{
  "num_hidden_layers": 21,
  "hidden_size": 160,
  "num_attention_heads": 5,
  "num_key_value_heads": 5,
  "head_dim": 32,
  "intermediate_size": 640,
  "vocab_size": 2048,
  "hidden_act": "tanh_gelu",
  "norm": "rmsnorm",
  "norm_place": "pre",
  "norm_eps": 1e-05,
  "positions": "rope",
  "rope_theta": 10000.0,
  "rope_fraction": 1.0,
  "qk_norm": false,
  "attn_scale": 0.177,
  "bias": "none",
  "tie_word_embeddings": false,
  "parallel_block": true,
  "init": "trunc",
  "init_std_qkv": 0.0375,
  "init_std_o": 0.00578,
  "init_std_up": 0.0375,
  "init_std_down": 0.00289,
  "optimizer": "adamw",
  "learning_rate": 0.00139,
  "lr_mult_qkv": 0.7,
  "beta1": 0.95,
  "beta2": 0.95,
  "lr_head": 0.0063,
  "max_grad_norm": 0.5,
  "warmup_steps": 218,
  "schedule": "cos",
  "final_lr_fraction": 0.03,
  "batch_tokens": [8192, 16384, 32768],
  "max_seq_len": 256,
  "doc_mask": true,
  "train_tokens": 254200000,
  "max_steps": 16385,
  "dataset": "wikipedia_en"
}
Each number is 128 + 24 x the weight over the matrix's rms, rounded and kept within 0 to 255. Layers, rows and columns count from 0. Numbers have three digits each.

# layer 18 attention value, 160x160, rms 0.0659, rows 22-31, columns 0-159
094072122141147129167098163166087128164048124124160146129173073209128121122076163142096101155109092159135123104144123161102174155144206131084109148136045073137184185103159104102136134154136069151087164120081165100109167125124125142161122178152147146050146117100166143134160142152117077055063107109131141123146114072115141140143128089144160091082097115098167157082113146129147143138097120150107095105103131182167137095120132087167115123176135131102105138143107134109115125142096093
094120130119204082110164161120088118158080122137096123109143128116117074104167173153145141135123163109082090108183156156089148116128088122138177113117163145146045070119126170147193143125142140143108142162116136118148121186184137091104132124072116157125109104169113098110120107163176182161072096168144118089085152106125070092133126122128197100114154124171123144133099134153120146163118105154150126121116111126162114088141140131158103140130151129122147097111121132150114116149130108
118153152119106170117109134197106110099136094134151126145097177133130144139219105140143112086230086147114193190144116138113108160163200184113077105138164125127125091176103088118135181131083197161138113118103130103105166122125106066121168128092167063191159107115102081142132148116166140129133086167119110147130139149116156113137129111139147181148127143126129100075156186147136150138138148186120138130093174105123119120105114140154062129147140134163095156195135120111164141127114190
181132149132068146140127134139151114132129142148120113134143127096133100160155124176138120164143131129066120093134111119162094111132109111155114131078124102087118185132197071146148113109139157109081108123128140125125136138150147136075084110079169117125166139139146159149152166128144187131085094162108066157114131140145089154127144143191100114096187144101116126133106135085102126025082152119123197129114104193127169124147092099118111188147184116195107098150139086123143152122124130
093124127134095098191139120058133116184144125134102126107168114077124135103122131109128109113146123137137120130099185047093132155133029086123141150126143145127108110127143150148135086154134138206171128105096159157099148144046155160110128115124099181082133105138135135130122148137071137028148134150155182094106094162132116136122175091106245112101159132155105125128149139139135099111130145104144102119064088119107110083109122131112161141176120133156075103098139113115161155166092101
109111073102119146133162104114166071147158144129132115088105098148115124096171145127121097148122081083079090147157134122086134100131140098128128115150153040155115177174095165125120138099144149087166166094129122129204089168085137100114119096161083128116169180130114091119121103141120108197059123131118094121158123121112138131156134137126124203159163137158185165166185105161141126116160124155143174088103135176144145137171115139129112117119123192117146124142084078115117139132145164
208100130134043131089121106112138140136113180101114127170148096178130164111135178134129098081148129152131131114111196129097117078137098135124113131095143117133145148114121118114098103139111205132145168075103162110173163168156095108108117148152132159129101098109139105135146075136098078120073118093128103167126165126136107153146190138121122124123204105187171105158134141129131133127163116140136126122171094121135148074107092115124112110142087175103078178140099174090174134106142130
133129089144094081133145213120087105104132188125137083123135137149077104110158118110083150131158189145129138111062112072090110096146141120144114117161091124071036092123120146081128137125179144134159143122133145094128110117175115141119145077156126145076166126113120118052112095148095162146106193128129116112174174105120163144111164162138136158095146126104151149135121121128172132154058128163138117090120118174118102183109106100072101097136154165124129155156164130182191130096157132
153152122086150092157099144075199161088144079112103159121106091108107071136202154122173073128104078142122109141128167078080134108090101150119154095118096108120186105106137080101081091114191142134133122165113108108107155149148126148135133162074103153104148166123147171127102061119128132146104174148160149136139216094147115183098190120106096150130145121080065075165101189125083100130153107198099143114142125151101161135117131192140095098153123142101079135169110151107117174152119165
108122098119105126092149157163070136123179154091101092128125164144172096116097090118148173121116152158119107121163176158182144059156153150169147166157119162125058061096154165091132079123123144138090126144118158113126109127068100151157119113166091145163124083127085136137179152125177115145141166151145135141161172113147104113139153136064136115084131126145086125086119083131116161080153134132113092106143078197098105168128106105123116142150183065115085159105099150102158146164085048
# layer 18 attention output (transposed), 160x160, rms 0.0968, rows 22-31, columns 0-159
105110062119106135161173066112151174150152142070143158100132178121173136151162096127099104087122115052072154124095104100178190161137094142193118144139196169127177067139057107150093131154120140149149149142097065144167153123148203158087121100133139127162133098121056125059089097120095109178122112155069135104090101127152085191084090125084129150184218107100079088132063085143147172142160153118095148128118132114128106103090117124163044191131148155131134176097130099151099164078122157
145160226134173162138127082127133160102181127102194153155120072136175119125058080134118118168162148120182123151074100161066150140098140107146115105123140088125149153144109093079121131139171155131086164124149129160109120122125126139083146157207115110105112162132131144129081161113133154159152068134082096115131147132140170141163131136091127127115105119170165125161153145129123117103121178138147047144133077134062153190111158156133136146095113112156074143046078131131137129114159132
145120127178139134121112087079100128124142138172067086138147050119085113116066144122089114135160162152042103105137089117110016061180115077122139148199080141118126124061162154153156168150103150140145146145121217131155082165084107109100063091159170170133068133137125112135074085203174140118143121092056110128073110149085101116133136176079126071109123123147172145145126095170172110099160148165116163127148074145195091128157138148097151108167128080113150142131060132091128117109116150
198094146071151170156103120140142211123130103090119098137158155119147157127101167087096082111104155081203160094132127138145039162114175123080164130131126161129104085162112141087137111171141116081142141126152153111089167064134139094167097088126161116094155128171138101113123124121108148149137124082208179153146075160103112123087107163072152132195068120144190099140164165151135123172190137156162112103120142136144143143082184138126119127100118134162186138136110125134131143166129134
114077179115128151061122149123140097128113138139091182152146190182109090122151131159135100138144111112163087079148122136166186138110123162105141111070094117081133138146097100145112147159128152052098118123161068115100082113149207118135172164138028069093173123125145190084138157076135111140168100170108139110086080085150117166139132136107031123165094166185173111114125118159093042131134139161110154194168136071154137145146173097160113147112085098149092139143141126110068105091186184
111140183126136125197127125187121153090124129118110217135099108126099115182154112124156121114091167081096080132100111163104090125114184132128132148171134190124064111104124087127143087154115095102096150130147155142114136130170110136115130162102126170092081099040144112116152158160196123101158083107145093133170136207158183119122127084131133101095116110109153090134100124151165176082123212141142133076170175068141170133105129135098151119118127126162137097066162142113106167152111072
085088176116119085173204148117151096149129113156166116118162158092099106107107086115147137176138125072059186130145047122154212112129147109131149112153095122118134085140136129146093114160155079082101076127163087144094103076049097135175160137105141111132088127103159153088145096152135111167157123132111096120126153139100203086119110132118159126117098142105110140105091156187175135121108145139156177116139147139117083136105121136092144126129185105143197141118126079141098170100075131
103161168135147166145177041116144145129114117135102172169121094190123098128145107097168103119159154100100182128164146141124187152152167163133150116126154114128117119132182072127117164091119116140129106079108132166093141153107112135183079122057114131231101111079182130124118182083159065115068147146114190129142124104111086135177093119139076109158126079109115115134153095142146137086159191094138158141146097170120094107137156156150208118171123141132184124117096129119141100165131091
101139101104114186135170046163102085173116177139108162167166161091135139094110137184115131154125120105137142113168080113114157090170153090096163157129121190103093097181116115144162127126065047049121110031109177136174177146159153126163119184205172083135141137109146147079189150145098121149172121090116142096183112069160159109130090149131165156157106165131155155109114101137102139136099144095168100192075097118119141142138127109104180135201094094149126115118158094144154098118142108
113154163083082087112106144125147113180142060104078104158118115178157115108179134109147080211127090156129188092098123140161154152137090110176198109142133151158174178149141129142134171071126127148145163144129159126090118086076072139122177155109158125151107119139178133097104049041113130080120130178089100151118122085143110138159091130128140088105169090115141138147154205113123074133092129098121143067159147115102146145094172135138174120134080184098177144074095073166143126069127138
# layer 18 attention query, 160x160, rms 0.0612, rows 32-42, columns 0-159
144109138131134124092127131137143141140126131141124123142111153131135109139138108129143128135145129138128097123147147126100127126145121127145115121120118125128109097117129146117111136117160107125125134140113158115123130156122123149143132133133103139131131128094140143129150126142145131163122121129138120135144139128143084130145122134142113134148134133131112154134136132119127125143148148121143091156147170173127134129135138118131129129122130111153131157111106147150125136154117136
080125117167123117122170153098080127139051112145105154110173104148157186171162160131149109113161184111104093122115095135153114168171122153153147144113125131177072103106142112222101133179122094130124133100142159128104107130140175126133138167125131114126101119117121164075165142143126150133141106126068130112126144129133146142170133132115165105091139128143117180119095124135113123094151128120132187110111157111135129097117086145135131130171117122156166093102153119135139117165128130
127134123141140110147160139128097115147094104159104152127129112114113147145143102107156113110137122115126152119132124168136135151154112165152160141118116129162076114124155120200142131170107113136123126167156164111129157119114158108124148161152103175144101121147111158095139106096110134148143111147096138100117115100127109136150111146130162140130111131108109166128125114132120139140135131137115186135132112121112118067119093155116140109149114113143133096120145160143113112148152117
117145141107098149164117164146144133106122138091130118127123120124117131143071113143141142112103104123138130141105113136086119122070149083098085121139109130087145121131135134112114124136105157130125129111131123116148138102132147125144146149099162149147162126167120121159143109136098116102123156123144114134109130130118138120120111136092125112126121118125137105120099122130132139131129133135122125085140138142113154142110149115119160148138116149127104127150147119139114133121096130
159094109144119117100143127147129122153124106134150161131144145175128143147170130114142101162137131114124135147096132115141121141186103127129133123113138119145119120135138153138110114148145121109115152158142147160110108135127109125123102139141138145118099125099135126097133118116156121117153112133119104121150124147128139136140144119126130148137142163103140167132145121149133130111127129140135140206107166097145112115145117140131118100123147125133168124127100123127121118143140123
080114139169136119171157145159107100173133105163132135116133116130092156120122135139144126123130153099140156124110124151140149127143108152149146132152108147148092131093135141163137108174129119132120135144144164123106145148107154139135120123112108146132105149128147152105092141123112168123155105141083148106113157137123119135138159146137148154150100113135120168137106095117130130110102170122141141126105121116142104111107127135138136113157129174154135088098109142150145119165123136
127095128146147081109147135134117109147141121166115158116138126168150142135144124101150102152140157099127129132123100142141139133156110155130150113128155145178123106137145149119129150168135119130126142133158146139092114110136132119113088136142115149111133097093124138089126124123123125142139091137097114082148138151129160137164146123140131121119140140107139174118165138156139119111165126114110155189103137099142092125116123149120118104129137140128162123125151147112150125137121148
123132120138134115100117114160123109137123106160143124102154119146139145129125120141124147110126142097109096123099113096146138149154128135132150132171135145143065089114139130168131117154098128155118121136146127144111145114129142109103127130102100116142115120126130144115115116110124173111134111129113143088117154130142131115112126141146129112163116115145123142173129130133121129104127152114137165143128136133131127104116138119136137096162132147146142121100126119130140124127110142
132164144089163169143107154135142135123113121113113143126140125086117150139095112136105163126117111106122121141123123095129106097105144116130091125148097150114143138128126115130124132141112142145139116147141098118136135109159132152144158139128111115138124144142149130099147122139088139137120132114158155158119084144125109141095128115129121110161108129142144110132120136106091132121139094137118111086138117136119153116145125125131119155144109098114120101102104148124151106154153100
135157134120104154136129124120177140117123123091109141172082147135121119146128121137098132141135112131144140113154138123100113091104175123111092110106093128113183140124094110121112151099151121093162148128131090103142100149169107189161155117119118096126113107106118085161147139108132104116118153119135106151140098134114109132129132108106112119106116146107135109109133131129126113133117121166148086112108141131138146162143118112095126169110132117109146179132131134133096115156114131
143122124145123144132156108094156132119142143159113176139153134104153150113142147115132109142147133123118106158118133140116157138127134129092150115088151132144136139129153139152104125169159134158139112145128135098142125133112104132125121152116101108102143096100154166089122141133114142147141100136085102088148122130121149119121102124127125119099150097106116161110121141126160130137140147122103145135139092145124123107139125166107115094138127099133148125140113149105113144115128118
# layer 18 attention key, 160x160, rms 0.062, rows 32-41, columns 0-159
143088113134139126129114143115145108137123158121104120149129161141126077121145117137088126145094133120102159104139081150128110146173130139123128135145161142126088114161123140150144118143124134136117123129128138131109131112097098107074131128115129154140112129065134119147133119132153126124123156161121128132141143103106132119136131159111142108109127099103129144137161112165113132155128157162118154115162172137118139136121069132131126124128117124136165121131103122130171106126132118
142132182136144123138155121158146154081166146137141115101108066107136134140090077121130142119129172108187120145091160116115118107082136149128091128116138121111163163103150142126167134088100137139089097139138118159156155124162137108142131127148110142106144099177164092142152123125126150128094095163150139132122138138141107118105121120137114136134145142130150133137131139111157168142122131163138135147106104147161129155143151114100132129104134150148103154088126128125109147119138127
107148152114136095162159131139127145138181104178149125134113071128091152156084135144112157111138158126163136141109164123089146112122162149132123121122116116120166170128148120123103115087097118116126139134131102150134140114155170132170133153125128168119140151171146126126132093104148127145111115107143111090140143078152096127127138145155134140117149133135130132140129115106103112140120097112120136150122141127126162160134155147137110143103139139117111129120184123121120172104117148
162129099130137140101116144096136121135109120101121165103124140062122108126107117144136125107131097141130129142134111150154149136138121123164126120109144103146090133131129110134151120156138153096118142150092116133139115122114107137120144135151122126092098125108094138113119121132135153114162127129115134128168119144167113085115120109130147124144113126116118138144133136131108105122133120118109136111128137131122102119123099133188149140123115106135106122111128166114102099114101134
133163131133146124158119128113157122124154129142127135131127111103087115134080103117145171082123135131163113115134120151124150137107139134109119117125144099093147169121109088129104129102095130097142109166107110102132124108142143145159142117111120116123140146157148112135127129115159111117107156119177118137081105068146107106113103130154157128141134115094101143131131137157136140142137110133106141116127179136144137113158121134118124132115089125146143129126173113128115184099153124
126153154145127143137129157137139163138156125150157129097135090112107116157069116157100137103106161090161130137096154086143154081102153153141136138134129130137147131115140146107132105102125153109124138136178108121141100127134158108145132121127091122131125125187126121094112126137130111115122127108139139119156111123143097132123108115164135128115155124113127113174125114110124138110126114107134107152112125124128160148131134119133139145097123120162111136112130107109117122137105110
131132163115161109132130141135139140139161117177162124099099098104102145131098119108108149092118161125150137161100167128133120087084132150140137127134108128141193168105132157127114120097146127088141111143123107127139111115145151121178127108141141091120160129189145135106114139131141118132096114112142136128120090122172107143134102158131152112146125125143130097144083135133144140114131086130151138134133146117148128112132110155143141153127076111149103144124134150088137161156132105
122134166124114162127137133121138155155156123151145106119116133148112125139091100184093125152126117111179159140108141122109123120114137143128104132159122128144126110130137149119152126130118167135112130132177123158133122138146149118137109126124109165141119137142137105117111110131156122133120109141121127127160128138137133124117120122143142125130133131143135114136120106086132130138149144136151115150153131119123162145132137131141145124136154120123135138152131128134101167163144139
101154106142113127139131146129097120106086094090105160166126143107129111141145104133166157100109119113086111094138119113089160124154125091136123133094158138134097116144125141149136132119113099174110166111129118135159124113136136184125150144098124166138123101103116151128140111151118158135095107145123112110118127168142141117109155117132119136101131154138137183127118141143099142088136129096127149123089139123109116123158124130111148117177122123143112114104154116142135074084107149
102110114128131117118136127122113097149079136127094159109092117117135125106146150105158123133135141137081111113148098104122135126125120120135132137109136118120132097101093120113161113121118107131166143132094132108153112122085124152112174129157155143132130130096112154129169138140118133116117139130148129124123130128109128137120109125124123131114129099133106127092129145138144137127101132123152161106094104115126102125096106110100129170152134139108122125087130138123138154126120125